From a checkpoint of a small transformer trained on Wikipedia: biases, 508M tokens.
Each number is 128 + 32 x the weight over its row's rms, rounded and kept within 0 to 255. Layers, rows and columns count from 0. Numbers have three digits each. The size before them is the row's rms in percent of the matrix's.

# down: layer 8 MLP down (transposed), 1344x512, rms 0.059, rows 541-607, columns 0-63
# gate: layer 8 MLP gate, 1344x512, rms 0.133, rows 542-608, columns 0-63
# up: layer 8 MLP up, 1344x512, rms 0.143, rows 542-607, columns 0-63
down541 101:118196115084135130106117134180151203087129180127139095138094110154150185101131112130144223086207128145139099102161124060109154122107133206194169174079147125147113089135193116171146095142126183
gate542 101:174159156113145148057134127072135150161022102138119092138106105107159115130117129151082134121110195112163119097104117146166146177175099199143174124117093098097150077168128184095137097102156102
up542 096:099178135163161139107100112108110188170099081081104145100135120128160122104187087071106136109141114122155078099159131090131111189117102193183132115137129132142077141101156184149128161141156158
down542 097:106113111134148134097122146047116155065087175189134175165098147143160118110109139134157119115143154118125096125111189110163099165133093062113125161164080182162110093142131134101052144103126130
gate543 093:146133080095156103060131122159100134133139091135120146122150099123094119069095154159087123216141135116161096134102160104180138129135104136160140119145103110202169121070130096173155173140154189
up543 097:086161120092147104080105103148100111160146110146129194126168132125183081132178112139126188128165149162130120116098086135172117039126105116170147112151119120181120132171142082161176144120118159
down543 097:148137116130077072115179145169148151134097170183108118140126147163167159155140128092134139157120124108138096095159108121077119161152137107086052171137167132076083086107097103077152129153169147
gate544 102:202156137096110092128180111113140103118121099157110136161126178118106163130139169167091150145132104137089162207119148121110167123144104151088103141129188171130154146123130117132174173112091166
up544 100:107081153130143132159128135130151180115169106124120130112132116179094113048168086109111135171179115117067088087133155161171137130060103094068146130153127134128108116132106161075086151139149095
down544 101:144128170134141103085109112129149095051099169087141120131135119092180106180144129103149090118169148119131153150092144144124139128124126127162122097132141122074121126112136094119098172176167083
gate545 098:148132131184086107158144156053131127149167117213170179143132152140104176100122089125115139085175085115105106161115127090133146086078122127166139130186112119153155092191143181104100154152095154
up545 096:126136105089096070092176142106113155132107088163137072087126156120150099151119132108140132192140092108113118109087147164151164154159100123137139112174209086109100133077140139173113045149166099
down545 096:160133177084140135147076108138103122146147165140124149114155150097158161193110115129118086093106122117115119166155184051135153104197164156066097126045144163131143145175152037146148142124116107
gate546 096:177118127172184138113069088159194136112054047106121087103148124112104123147062157136130107120143208172111125152124141139129121183125186099168107185123105129087136087141090114115122123131189102
up546 100:173138093088109095170130104194069125080076130126119089067086102092115125154095139111110123155131164113155125140173137174102114151161135080150141098117134068093134184125088101171133078109158181
down546 099:152071100132076051114110139114133032163148119161085119121096133066091096094172126177108141123165186134107178070124147137125126133134115129081171137160126080119076136138128158132162167241128120
gate547 098:100098160172155129135127111083153152116097092149081151089118086124120089154162125121164110200131167151123118107124138110136108119121126156165118104128115122123124155081139124147131098112178128
up547 095:142094135137078169102152144102147172099159147118092131135164120149147133155060118135080204128085121168177101142128159147178177093095172136087117158122182048088111138111138098105133139123138138
down547 098:105160149125139141138120113207107138102116161084104097094117134151094187128094102086166120121085112113154083105133120129108145089111083072142115133130104176035116140130094135117059174139108067
gate548 101:100149092094074156105157092092160162103098191147192128084174111113145113144131124159101186131151206177124077168178132144123189095199175112083118077077102106126152096148107196158113156124071089
up548 105:070149107120128150122164150146120129146100119156125143111170123092140156095133107128172146085207201155147108169126190104125114150106121101168063122063117178147120155147112157142082151127079127
down548 100:136154161148171142197086201100053123194150127093170166095134143144165151106071139174128122172090149112083118120112136124150126102103114133147079164190115157163101146134128141104081089103121126
gate549 100:133157131146071125084171157124162139121084111161102125129149142152131122195148153165135129074159100195113144137124127164081112085168102127173148119078152135182176113123142145110118183150094115
up549 097:074156111168143079135123138150136111143125156138141137183152129192140120106222130130117111086128175153163183129071166163101102137161172124155174205115104120174169144125093068153142167102153106
down549 098:133119146138187122162099132176086136125171147113052075108087120109125124168141149096192132136158119132143140130127126071170114128165132120123113142183120150151110085091104119070067122173090159
gate550 099:141057141130084138154104104099134134133120092174129119135115118105135091115122179112154136091132042140088121093149122151154148107147157104126110140091153083102119137226093135147128076131081126
up550 104:096119089048103129175098139140130121062156123196156119113148173111126139114137139128106177156131141149122138144171160134144116151068093173178121135128105085114136144087159138113110137092122089
down550 103:147119121105135170091167128117139131185131128123142113145179137144170164100101165125103091106135177103133098089147115116115068149107177179097119131165147176131091135126103097188124168140153106
gate551 097:114174103152140165175168077130139127117163101184163128050090108088183125134125142153134166150067162144165077163118155128108151161085149153113071140095111153106143125162128149135104092044146173
up551 098:098117113066109133155135113083188149093088142110090140111121141137180196087162149086086146131191128136092091152156151123069138096132121085066134073131113137171140133090187136121090117131118112
down551 097:163106154103111195119063105157102102111162200101159158117134078093146126081125183139135128191131236112141104128136066122121134139167099131164143065096123051117127089105041063119122167078145113
gate552 097:171123178159132091132125077149144117136113145162180195131190082091165159127123109099101107161117102182182096140124064142100122112094105164132167094170198151104089082140110115124107162133095118
up552 099:119127143069124088102136084153090098126117087123166075162111140145097055181146147129138172127126195104073135181150151143155105164153154155067120142067138077104165127195118073153128073139148109
down552 097:128182138094085106178175129145134091130121141118109145158144160085165144141092136151097147098147122135168111117097139113128115107109165116084106186124123083095134114118169146082131129149111111
gate553 104:162161131080129132096080143169144130086155123150179172147124090168115118140131167129150132178157127096161115098134061120184185138153082142085116168168120174126140057088157128108070095087126107
up553 105:098136160141117166145079089125141087179124165123094122124116159160113180116127111093139137125108167117075099103130109161128086076093073065214134151124152195112092176086133157113220112150194112
down553 098:086132131157144122099145099142134121102167173174159109128186144079128119135157135099126127055081171139084152206110160074165152183133147131073157182159075042080105171177141105134114102129105155
gate554 101:174148159099138121168116150167115135089139120100126136110097116150067091128159140155117110100125183198088130052092145093104141117099096121173089126071121063162123122111135144186088126126134165
up554 099:132103141166115151118186163183200101171128124122122177142156071150107138100140089182126141156145111153126192146128109099152120081188119077095104184158126147124113095075113167114133193144064145
down554 100:083156120110139139149164141149076154101083123155119097106091118117089134124061149098136157143136133173068149086072164124122146151157137088155138118168119099116098133194058076116107155153074116
gate555 101:136104089129144129128162116126165124160133096072172147109144079080108155108109176145178150140124138129134118102158084093096135139138085097121176100094125115162083127101123122119096092218111071
up555 101:079079133135126123152146095088201127137121158105130097130199114115123182069086122110139152151129108153102080144151151110110160175074109141108167157135095152112145121127151083142182136092171153
down555 103:121125128146117128152137180117101144086127147058124158084125102162137169115216117126087109174111146135105188137154104140151170097179140037137090121081128072194085121139131110126109068139097163
gate556 099:079100175111118089102142099101136094099116110189216184152132145104141092111115136103152137159115159138150126146093108093072169074155131147101207108081135124087125135086173125062153191129205145
up556 099:163192114082121140131118126159129111113117117086026143156162155144174199097103154111127105077131176155116131044139172145135171113056146151141041098171165144115141084130118167122152109163167090
down556 101:126093164122144173138124101096134125126099119185110164182113124100109060152127121143190139157086132155164058079127163166150134110163145114051102131159131147109128158129156152119127150062156107
gate557 102:131179103175117101073091095167159128121158113173140178120077091096070089171130121109138158153138169069165159074125116129180179121136135062122145085124112158086137084140124124131156095129122136
up557 103:109074138146087137143130111170093140132128199084153112043142108081126086165120102138122120126116099099124133122115141146174165129149081101148102079140125101177196152121129160117121123106160087
down557 101:129124088094115126035184141063144126140075104127118111190151099122179148150171156137089162148139179151068115073109143129185169081142135167180162137125104105096141151093134115084132142116087140
gate558 112:180053108091136125124163145121068110151136163071125090152162144185103127134196139138146101175135132064156152123126123148098089110133099117136150173125000151139159165139106107145112156168138131
up558 105:105165134123127157122134102147168163166152116136184153107109080018124097154136146116087161125128167123088076078084128098138116105124159123118163138115182062085142116114134126105141094121150110
down558 117:195101163072097103134136149130088107091115140124112093111151164200146120089161111123141099127126084099149190094155212144141119127157104137114135146080037128148150161176110109182085158203157137
gate559 098:159155139104107174117107104154202134143192136197143126178065122177101116107140138124136131175144060146133147159103093089166115160171041081083104135133124146127198138099162156099117141110178119
up559 101:105108109093138191163121138139107101155125076154132114127076154068150042161131104098133139037087118141185185074126101157104158141204150108208130171149095173124086123131160124131131093193142122
down559 103:166083134108082112174036104092121149082101106129145093124155119127102135130121094098127117170135132153182093089142175065128131078126142107160107153111143149142147143138197143137126084160140110
gate560 099:122115185058129144087153110112087116200097198089147134196209121136180133208135095174106150096099119107164100089146132155121150105098105129104125178184133094151123121086122160104146096093117083
up560 101:204098160110140128135113159095092090096145048104165193130084115119195134166126150138093134167154111148089159091106142078134142130097148106171155138165040093106134115201091115105110107082093114
down560 100:066154106084139113168110133148173139115152125161072115143095123092146073105121100013154080108132122139123076097079062097072186188129155149161105126121106129133153153122138148117079223146184079
gate561 100:165162081130128122175166147124107139107118146077106043151115130096129126108140142145137102156206116068129114151143084098131102137102121094096153085129129112074145105114098129111129135070203121
up561 096:141117128105172148137124121079089178187160169161135166154120163089081068111071199062160101124192181147175133116074154146152150102042091151140124124137101115095092122156168168135112138121128121
down561 098:183152137119112098108153094090105073147089110121133141125134127125161211144156157144083116082145068133112119126111114025120098141146110139096146099160176117192070124155145094128115109089129090
gate562 095:107108112152195116177115139107142110157119136115135121161170093105156131159148123152142158128157107152087147148108103145076116111140198126158077155171102164121144111151114190167055097123119136
up562 098:110130195069137126185171083126096148154162116151141140146136140201120063128093126167144103102115102173139132138154157157141128146098114157050100150085158104112113169142161148088150122106079080
down562 098:124163078135147165098114171120147124090131106120102092104056102104098134126116156157139169133094173146113081079056082106115099075134127168102131133126130149146134091123156044094133156111180141
gate563 100:141141148087177140129121099076152123155134121145129146114162084160099078138120110110143124116095115168101111054128142114193120114187134054123107154188125083106177176077126131064147148166179120
up563 098:115118143101104070104168061191167122165179127093120124120154132149066128113121108136154132096143103142095131160118132087151077170130193087141132134121118140136118148209135109190133150104172142
down563 099:132125119065158200158097079110124191161143169125124167138105127107157194107140122173149113149066131118114165124135154110177151116134068104087169096103174100094120121107182086093128151093118172
gate564 100:070153176131153164166106117175101148154149105130020098110148117171120079121109139099100121123079147089162131094096130142107187083145106156075192082139109121135191124110123167129094154075095113
up564 096:136118140124109176090171126115086052103118159196173113139113159082124161160134137167117150115135172115119127113090166072093108146199127089168086178117126118217140144125150232110176102140169149
down564 096:035111131124165123106074061139126151152166133144100174047113121156119164136116120076127146109139142106157069149154139191148102153100144126143128122169119131113098098166081161176127119109114112
gate565 099:081130058098147121115089148110136176111098154099140112159125113183158125092121075050154168204150128124086108170147103180144163095128098092108150125123104183125114137082138078131138103090129135
up565 098:123121181177152095151120089143128095115096148160085165111158118140126108073111119124000099135130167128154151149133190145092131152134131068099146076092142112128139101180138143179081179150086147
down565 101:134127152104131094150125120154083120133115143134091179130120103141130145099091132165109167146095082168134084053155166113104104114125153110164109075153185103135144113181126147089110103091108121
gate566 100:164151093139153124185131135119120098128091100135145093139117120166108097114146090205134124110164140111112145145183083065154124132161110157172074167153077093106107171122148154132135139167135139
up566 101:139155161153143149173110125133080086159091085132086154189118110156102165134110150138146149126094132137161138134120116077141150095175130128092125120106091119128136151096108147120157051143126137
down566 092:091125093124112087153101112153086149179185145087141137154173048106078118051134165085085148103134114110156110130113135120098090169134187155075167224125132119099143144152095083151129109118111143
gate567 101:239125105149073113123077167138120089139117149152117107116141125102115108130147149119113128111098097190100131148092126118130205085048156106150130096134204089128108133101184109144183160068117066
up567 099:127114184077111044107127101145177169173103141128193091122101146145100110127171110200093128209107200109088095196201127136125152159155133152074089135125125103146201128113110114099106113098098164
down567 102:130091118156070152069097134109064095140093131196113119098087062107134230131101058131108092068108127154141082128136127111084194148112107150144118117111107143127109130101091122128175065101123127
gate568 099:167100194132102155158146167122158095085112139111122150170137144139128129114135091136156139129076163176199132129122140126160116138136160114147169131059132087135172088121094158122112083105142119
up568 096:113142199168111149132080114123138135070161080148118117157116096140120149111109149106146134166122134156205142071067113173110103087106133143164148128071164047105129138094112152126114066146065103
down568 095:114122072148209154178129157107115127148134120045122165167081139103099149140151174092097114162095111093091156171142084121122090155118094160082140142179173159102128100116144101143105132119107126
gate569 093:162135181177112108099111199186161111123096120094172112095119149099121166175161101160132192161152130123140119130098082096145112114154177096139104133160110159075118121108119128148136125102113163
up569 097:092113161177148153111146063107115189113114097114143109139144149140162121157135125099141136101115145090120152153063163075119140128147092167133163108154097097145100088159168116170107159127157159
down569 095:104151160054173124089045131144132101168085089109100071138133066114145174087103135172155124112169140142118122124105052128168134121112163187117155135160080075137125139084163122087136090152154141
gate570 099:117173078118123114130126131106094089089158155149126133118101156077128123158178124114062145133162165093167097166130141134144123132126103093118132098135099115129191118131169140121173142187150131
up570 095:119168210112188119131089121133155141104115107181077099178122134179129137145135140141102112123160150125108129070120104127135149158135092130099094139119105092098163099162138155093174137113130095
down570 097:107115158139117108140111128118125059128166086203125096141096182110117131108122080136095110074113157112146062086089154157109153135102137154116145104147158097141057163111118146138174144177142138
gate571 103:146093138215124153086175074119141092133152146132162132124130145088095134095124086119143134082130143121126113141107103197149120117152137129134159176132114153138135127134185099145130143174170158
up571 101:160144147106170141176109158125150194168164150118120132142204087124095112126160070127120126135189165070168151096113138087161075158107095116078168085117135133084176140067112112076104139145109062
down571 105:086144105063090175106105121156134098112123125180160138125148172090183138095120078195052090146176142089092152106092212116081118105108123116128151141222103110134061097145200156140126094098110094
gate572 099:173170127174150071118177107116107102126115109135122137145149120139136146088099124129147108088133137124140162156094129121170142106117119136113149169149183087167180134082096156159120204136113100
up572 099:102115043161145093159113127170132166125126139097145175085161061121087118061085155097101103101186081134143089151185161075129124147129110135113119126142165097152179096119131107076116157096101130
down572 099:186186152178116128121133083168100074107141103170150100108090145173111094122100176105152134135094147104150115104081114108150090126105166179119131175154123160110125114159148137126089110129120110
gate573 104:093121123143161128108199178121134154144157109137117110076110104192107158121117146125172126129143114132165122106087095125175168161141108084154113121126127176147139107101065144135172099109092134
up573 100:091156148081089114174108135175122143130216118090176142078153147128132098095108145154115150160153189143112083110163139128115184108148133177187212076148108151119179162115136146180084158170117136
down573 102:118128211150127114159108100156157097123141074107152102158103143081094071096126152142119090159157207164150108092107174117197158108097055137144168104084111166105130141127171082130113136134131147
gate574 099:066098096170154174127084103151123100129127179151181180113052109100094092153115172146185163114123063069154104071107122137087086135158141129187070103134137149151142103177162169128109138092192097
up574 103:138098134124097185119073115065097179097070101192138130123108125130102163102126109197149190133143063121119140141104095140100126126116147118130129105182073092147130134144082138073101114077164098
down574 105:150123170076146114155121109182154111176162129095104138159145196154162120156148125091122103082082183110135100121166115171206099145084133101115149137103187121090139172110154164129141118149095131
gate575 104:104129131143138174101111128154088173098132131124054099140113158098110093090101101095124150125106110163169143162117114087157186139111137181132130134060151134139152109187113121196107138078091126
up575 105:152137183076150148111147102132090092134132120138128125127111114213133143140165096185158162119146094099158052145110142078117152082164149133119092096167154134123123192123119108142114135171122117
down575 100:125125113056131146133091136188145155084098083098199111166123145145111176153078184134166062154093109117167119155166101117115119124111105097136173104080074089150092116142073146115122138179159107
gate576 104:127076157135098231091182127106127163109077085141132132151097114114147147137054137146126152144146156104135145144165141117112162103118100138112117130103071120123135147165166126141120114113162122
up576 102:111147057179126123132090152121176183089157121144073130116149096121084121127159155121141136088142144108118104196116146132153162067123138181109152164125170091146161128121136124135084141090141128
down576 105:085137113077124127132159182137100142141161151192094108089150115185068126166159147118195165166129132121109107106154149138178101137151156082111104151138142151122062166149165159149117069122103128
gate577 099:148158156119128203069086184123134129162123100104174115112123157115150142149105135169124129146111156079147162099137097095119132074121107039158079139134119180102116193087172141137119164069090087
up577 099:147172124164152137087134154150191173126185096088143083085177130095147155111086189175135186159121159117100067113058136062196042140109209056159179187151119130145164217060128119148146149095082129
down577 094:108132094147152185115127088123082109141147135113191138214105128106098126126096120109135139159107068141138117145109124123112139133117178155175139107115133143099098058121083153087129133158148127
gate578 095:160130091117066175094119166228151105104131141110160162199148145092135133096098188189112149168166163125108141144034108147162118157171127053102121143139125102151153190124179168108164074105135121
up578 098:199102148092140154191154144091111113112129110109138078087138150180137070156140122091103155139097105119149125151137142159062122130167105185156126113123175094098096032133152140069104155129068065
down578 099:095107169123088133185071142031126095124117115158158156155133091174108089138090112171154146109133173120070123144193095161116129120095138139132096155103152065200134119137119053138093145090136128
gate579 100:132102151129096109150115129169138162165144139121210120168158142137153049161144139131129083126155115118151097126184187134129112111055130113145133177180163123120133095155123077159140172134100055
up579 099:123154214149118191166106135136143148191154099144157174122142142076196182156154117128133092119179076091106076149121124144123176171106107139111123138123155143115137180047082136112134105135150168
down579 099:145123128115152130124135143151134146101141121176195117099140144149175149107163087168150120168136140128113125056115094093068124161153169171134100104142151095122124139120101164133177132107127114
gate580 106:125131099129162131111121102098125124185142125144139097159140082152103156108113131141132140147160122156133118125140119119160067094081124128125122194110130101136065119113110130080140093101144139
up580 109:142208064139179157134118102089168102133107070147109170127089166102115147098129129116127145098162123142127135077118103140106145145096136138147099113106168063120085152152145132086147118115128119
down580 108:137168108202119134177079169134084168117086126040074153079103114097167140145148124115158159064094120061119162205118129145073132128157105157104123131141148151166189106156113168112059108154090178
gate581 098:143208164110190096148132045103118093117136120169201083081094121149105141144083130154152102149105129144219136131186072130140110146140135148064099123151132063096135094138110172112129062135096124
up581 094:135145124159143128129085141146141107132073062215144140195135106167051087107104150088124100145162139089179182154165150121136188168114058126148123160114176163168103127145205121136129112178118149
down581 097:150106128153086152085153108105123160113116142092133151103120177124112154103099102098157109119106170144129079101148111217110113166120196110137094136098110175107116110132143147063110138085106081
gate582 096:132022106170172153165147104077085169159151150101149154125131168196164155106154116117146129147118095163081109126130141117185116134146179139085163157118090114113130136093139105152122136136123132
up582 090:137116155054150093105114107167092109186106163113117102203133125133126113123140069109110146106057132121093126102119141102147092109163114079102108118122110156129127094115179162177108159149125072
down582 092:102167154160065145106085115122139085112153117133124129166102114182113193136092144146126064142130116189139127165090110146144161119139106170143077071118112088099142147109099122129137131083156137
gate583 100:106138119094122124105160100114139122148161119131103090141144145130141054114085173130117109183076122084143118106140139101137151124143133094068106134172161152150098108126133124096147130068145115
up583 099:148187089110186153148181145120114109122111146127145108189136119106064124109119161122118160133140066163093120163115127155126097135142090150153160128138082076103144157099080145175085145059068065
down583 095:138122165125060085152145103178162179101074087123127123128110151111120173148094108106054137143083067095114065147065167198095164171122146143116123094128184130129160129138101116117141162152115116
gate584 107:106127109143112143142147094144105102153180111095095163159165124143125086129111144151108168156106097184121178139108135094081137075075178145140139127116081131173091082130125093124115171082122102
up584 109:122064099165122135116072121129153160186113116126116117105117093164115152121099173136171155108112116162084130157142157158109094096140047129133135126150138140151137118117130164129113130141073212
down584 106:085112079090151147152176142158133173091158145140102126150187111125211191077103160135141150123080101071140079106127185134156136153124105164104199136099056094180101123091144182168068070142070136
gate585 098:094085081170095128138114143108116119118158157178142150109132137157133122120128141193124103107112191115182146131080143138141163077183116121131069215053152102225118077183157071147138120162064118
up585 100:111105111060082119132117150208166085105155098073157157139034123066098174163130136112151106136131129062160133141187118137163107114143118157136113100164106123119127096155108155139101115141131129
down585 098:116167164129144129116099109097116082050092125117159133147114125116196125116139137123084128121171109169091140194088081073070165210175118151107099184150147071114086209083155183158127102130166071
gate586 100:189160124133156125132178161141101158136135093088100071150112071159129128162104123131158113130083103158117123145143138087136105097173063141092095095165072132130195087141168128124126082125155134
up586 096:124089153118149089147154199170189143141063093143145136122093139146101158101131122106156097142131098135045168139074109120086088102159137098142121073158130113113140095120101178161177147170123163
down586 097:136090169146118133106130081122130135157174103111127070161080149106126124146200106108109101129094138132160128133147158095146143095177117117129098201161135135107105143129132144149185094158145133
gate587 099:095187160083143130150109144129140063147119066163160127130136176115165127147134132109129192112093099119084135113077104149094112111126140179128146171128109139131202096125151124161125172151050115
up587 098:170163120118092074110113139124201080112115169131129114173101135121153171123187112171086106096117078164087137171111133144121175154055101091142085155092153156113129082060160103100091122111097173
down587 099:142160145160209092170101166160163137100095123159099199090096077156178077038089167109167116151067116141125107134144116171080098110130102150183122091098108120091170141133089148089094069132116116
gate588 100:128137130135104071112095119122070081142155145134114146135108131125124154135140155161096069113140087127149109215110155103148181159102183156152154086131113104181119102125142179111134198156215137
up588 094:172149159136092156112167112148115106100116174127157124099102179090131153089135162141097121109170172084159142127149144143130117078160158131153062145202110098067104112195136121152191161099129127
down588 093:100089143148164118184108087093093090081133145141145162150120111185174133104121101123125109128113123146106139103112191068148114090144110151104104162148097136154113135086168150126109112106147108
gate589 100:138095150117167163169205146126091085138142137085163103110149099167131089147141162128138094087106077152103167146118138132122100181181037119112138119072095078135098125155162106083098118112133136
up589 104:120124152143157168132160119115133161115181086109148120086128124156073151156191149095145102054129133159192146157112129157154051158126151130106152087077141131127120094107085141124164143113103130
down589 100:121144088126126205104114117126138144104039155111111148104125113165122091145109115141068109223137157121126101158158127151138144122109139115133157091121145154148072118095053096032136147129154051
gate590 095:136092156118028133135111122111155149163138119084085102108163132104168077173117128194065154180153118134124129154095120131153156147021125117147068144086171155104134133126148156134128163155013155
up590 096:136204165116100125172070090190125076143206205096098129100104141125066152197177136134183170114176106172097132204147094098066128109182130102164128143094113084102130112128159140092106111119109104
down590 095:066147073135071107121180148105153139143048059147114124166112124149098098122163136181140113090090095108116169040148127142128127152141145099168145156140121153175116171187094067143194104142090142
gate591 097:056139121124109105122094111118157137118153159127145110177094098106130105122174087150126071088091165118119136172115161083170099103067176115152147093188129154114097115180106061181162161108124138
up591 094:149152120169106137097103129111085151201167099121159166142098120109156129106133101043089143131125193141151093118101118087063116157108043133126171035091178146142215197180121092134086070131162077
down591 093:102150103142126117137125115180126117083138141103070153113102088052153152123124136106087101151063114085147157098098095108091118107157169134179119129166084139085077155095132131146158152117165147
gate592 098:128119147129148095111085063182097084057097127134082146104113153132105130167143155128108133122159082078112144086156099115142162146149086156083076090165160178117135151077129130086106107105119164
up592 097:166142128181117104048063141154123098123122129147128164118108169129079118195162162108070092140104122093099093112097145060127093171132148157085095105142116095148152148138144090105167083114129152
down592 099:148132118111091125162149151132134158101106102135077097174159117065105179189152158156113122170071114116114071068139111111154140103094134145110101144074168177114178081105099144086122155120130134
gate593 099:116138098160146126084089092117147103092085141135117100143154115087100148068104185115111142142084101105152143138149171070102104175125127130121205143101167129057141090149137190082100118104132081
up593 097:114156047186145156196138098108119134144089127138119091125173107154136170144133149153172133110157102117135118140139110113135165110173124109135114091091162112117142167085145106121100078123157128
down593 098:145128161098072157151164170138150110156140097146096112162164126136076146112089121172135141080063143142099101096151114133077187095116132136132163128080063149137180099131087170134138174112126115
gate594 102:134127124132111137151098126168130165056088172096119071107153090147105118122068101205133141119107139110126075140102104157079148137055126153149063128146129148081118097086088171144136114077085155
up594 101:113104114171139075085085164127116191090087131157132133092128043162131129111181133145100154130100137199101112114142092139119098136109160155150155183160146118129171098121140194175113124111144127
down594 095:125175123098180133156145159137082164095165176078087112098138141046102133164122128182089158100097142143100167088148100103163095142123114079069135142166115171167137140131158156171067127081156081
gate595 104:144140120169163064117139067142125126114119149140166155095115107145141112113151149147152109139105165133149118113167114127130121138144111142150146145099172105167177051166118162113103141157105108
up595 098:115156193159145097142167116169144134117137138133151085129112143114196151094096096142174079161124039132162117167091170141181142147158081113139144084174117172138129051114185139139085118142138074
down595 097:181156127145149161084100084155122097193072074183097120163169114120114157152152139116129182139098176083106151118122144122097112092084150102140113151101084111160136133154059150130113102094091187
gate596 097:108133128117091135146111110124115098098169145095105164136147127164068106101190140137136166085141145200083154074108136108085123201148128059141094099118122167149114060065143111086160134103149130
up596 096:176187122145167118109080082134091098193142029104113097163122175148124138136155095168149040150181094136103155073171167153140166100178167156099152131131112111100121151117158110122137156104112114
down596 098:110128128098110137142175096180180115161091064135142131127120169117142131174103092148136121088143180122128108158144118085138118160069154174116113164163164110100126178124121148127100130151114155
gate597 100:126089134119103145168096179156143153158153148156107141117109148105082118132080114122114139127131137078118189116105113092093109119162141092172194161136099156090131100131115142106157116071141096
up597 096:165140111129106048142045117173128175160169181131185073123148138148097152131160112079130120180171160116077179185084152125120070086183146124106168109135129124108126086095131101124164134073137146
down597 098:076124130092072096124101134147048212121155108135154123147127117127120143132132139106116129117122149062166135139163127068105155137112151062149135118120087105123126189120064132138126090162124140
gate598 102:179147178137085143111125136116172116105125164150127167084121160177105153101101173107132156160119035107139114100105178161112186142139056099155100076172142114151106145123102117126141121120162090
up598 100:096142153094183180134107128112110147174154118119125150095070116127109077111147074161088108089175162136092132103068058164133160080137108177158083106124086162167086120116137109141140113205094104
down598 100:073107086094193225120157131141064101059110169156146120115121149146123147148119031128186094115126099092121116125104156094154134097094109124150181133176107065182140140120122139178141144132128122
gate599 098:163138147066174127090129136124080123086181136114125142136117086144108147101154140134147080171152107141184132098131058133117204110153197070096147123113128074122130142073066111128147138158171135
up599 102:110156108126086107153105089139126168181168155088141133096146129111135161115127148119188123083167098111132116158114154163153063159078100080119089144188078132100120200111151114083163069156160100
down599 099:100159111148127171114106121190134062073122173149088211110133068110156171105151114120136153062108152150150155105144117127151134113102125133146122085130076123167095113182178161085165170095087123
gate600 103:106121096151169136121176131123095134143165132087113137174083129141107154110115141091136075151160099117087182087125095165108127153129140103145088095119113139171154133107087152173130132188079139
up600 099:125116128203177104126133096070107131084119142114144126189152155159095153085169136099134062088130155136128149106079103150067047088129085089080143148133147162091164149125132060163170095165139183
down600 097:098142075177087118096098205063047144089096138169151144186111130109108105141125138100147182170101163119074109124114060131101158127143165170134094138109103122109173160096119105119125107171096153
gate601 096:116168141122088173158152142150149058106073110126051151179134071085096149125098141212093128152136154113161164186157095128100150135114092167079191117114156179128117137106138128121118134145104073
up601 096:116151159140128122117113158145133151104099148072159127135160114126105065144099109174120174156152044128199123080139195119120144185115155127152168153183094137136182137131137113178145142129106156
down601 098:148107095127061103176124147058102039099067075131158089145090178157098112113132143159133132122101106126126169107124102101107088071130042163163144067195198124110090106117107080162134080128147116
gate602 098:168067147142113158130104126065148140166114129155119116104149128116066129098168145157094104092129170188190136112150154093071123151146118166109106110168139104120172134094123141172159157108090084
up602 103:149169128104119145095115113172156136107105107125116159078168179174131127067088162144066154145157058095134126122153178124129146112132144124146083141159129096138043130085144178114135123083121149
down602 103:116158120127097134067129144148115141095180157085122172106134167111101150130158157161095196105093126108093118171115107167051085176173069145074153106103124131123128163119150100142124141120045050
gate603 098:166167120106104154155137152090167152118172060137109132118166194162145163103104110171075137095147127094146071105164078145150092167184128121140174162119159112187112080116102160132179120147166153
up603 104:085075103097122122101170113151077119142154166145138169096077085090104113123103197144138069146143059113080159177129106124180090057146157182144144145087127170117090109120099129153151076103102094
down603 101:153135114096143106145138137156064114070078112120092183139108097152044096108156151098172129119108061141143150148137185121127099147114141177082209142152140141144099107149095081155100155133120091
gate604 103:163147137188144094162120126196108103094107178196150100079129076146212144137170095173079127103094106088132185135120105148112217119138086141175078107170159094166168078173117109131148150153139112
up604 100:156185114148167136095137109074123184122095112147110107099097098141152101152147129138076141170110114155126182119088112116092131179114112177126092153168189081111156110141077110127155144096140050
down604 101:110162146106145116116086121097167159141222090090179172145191127131137199150132129082129151101190169150068141141154112116101140142136147042210086130114134136154155123137145104121093141079155111
gate605 098:106086067177191149141143151155142127144088119110160108157119111128079148143121177117118107165105108134151087139146158159099109099182077174107133068125160130196147148101177107125118085083180138
up605 104:126100100165124148126138201153107145149127167128136069100155124136138090117160115135143126179067160117118103146135129116169149053126086146095141164154146142193203114131120115082202083103087192
down605 101:088104055115126138122135138088122157100125127175112135096084168092132085145110124146154145128163040127129084123101101151136113077088162128129152134179107129116131136148148130136076144084129160
gate606 104:148125068105151115143143130124088158110113107129153087062159123087092160090138085159159126134139057133108099098146152055120127072094083144150093150154146112104172156135091143137130112117097145
up606 099:068100160130127163150125163109174101176156108164122133089119145093092164104125055112153144141133099127084165151156155110107092104106099172160140125095181167195121108145171076091131106098167161
down606 101:064100133154144117173183106123148126063148137184098107130108108174137152091139133144130152081156103168174134099139153127146156112127135077146142168109208115158136151139139139136111169062090079
gate607 101:094125162046109181155121131072116122136132141115125095086029171105107158160152096134142116146119076150132089111190075132119127091022175162112122159154155122143119116128089113061139093153112151
up607 104:185144093170144149126089121158121128115107067197129132129198147144146182151157171163069145140098115120122177136129115115106062146106110106150211159102133093066141173162104118164145174119134167
down607 105:100129149154050106186156110167133143112163139084118081082082103125126091116114108159101124143083104079135177133100132123111145113172120147138144086120094151059182165114151145106108106059059119
gate608 097:134106160167088119159170169095110125189153132138113094145151099101140104163099116122173188136113118082171129182111099130127108075104086120077142155160134131171117118098069102108066158079066153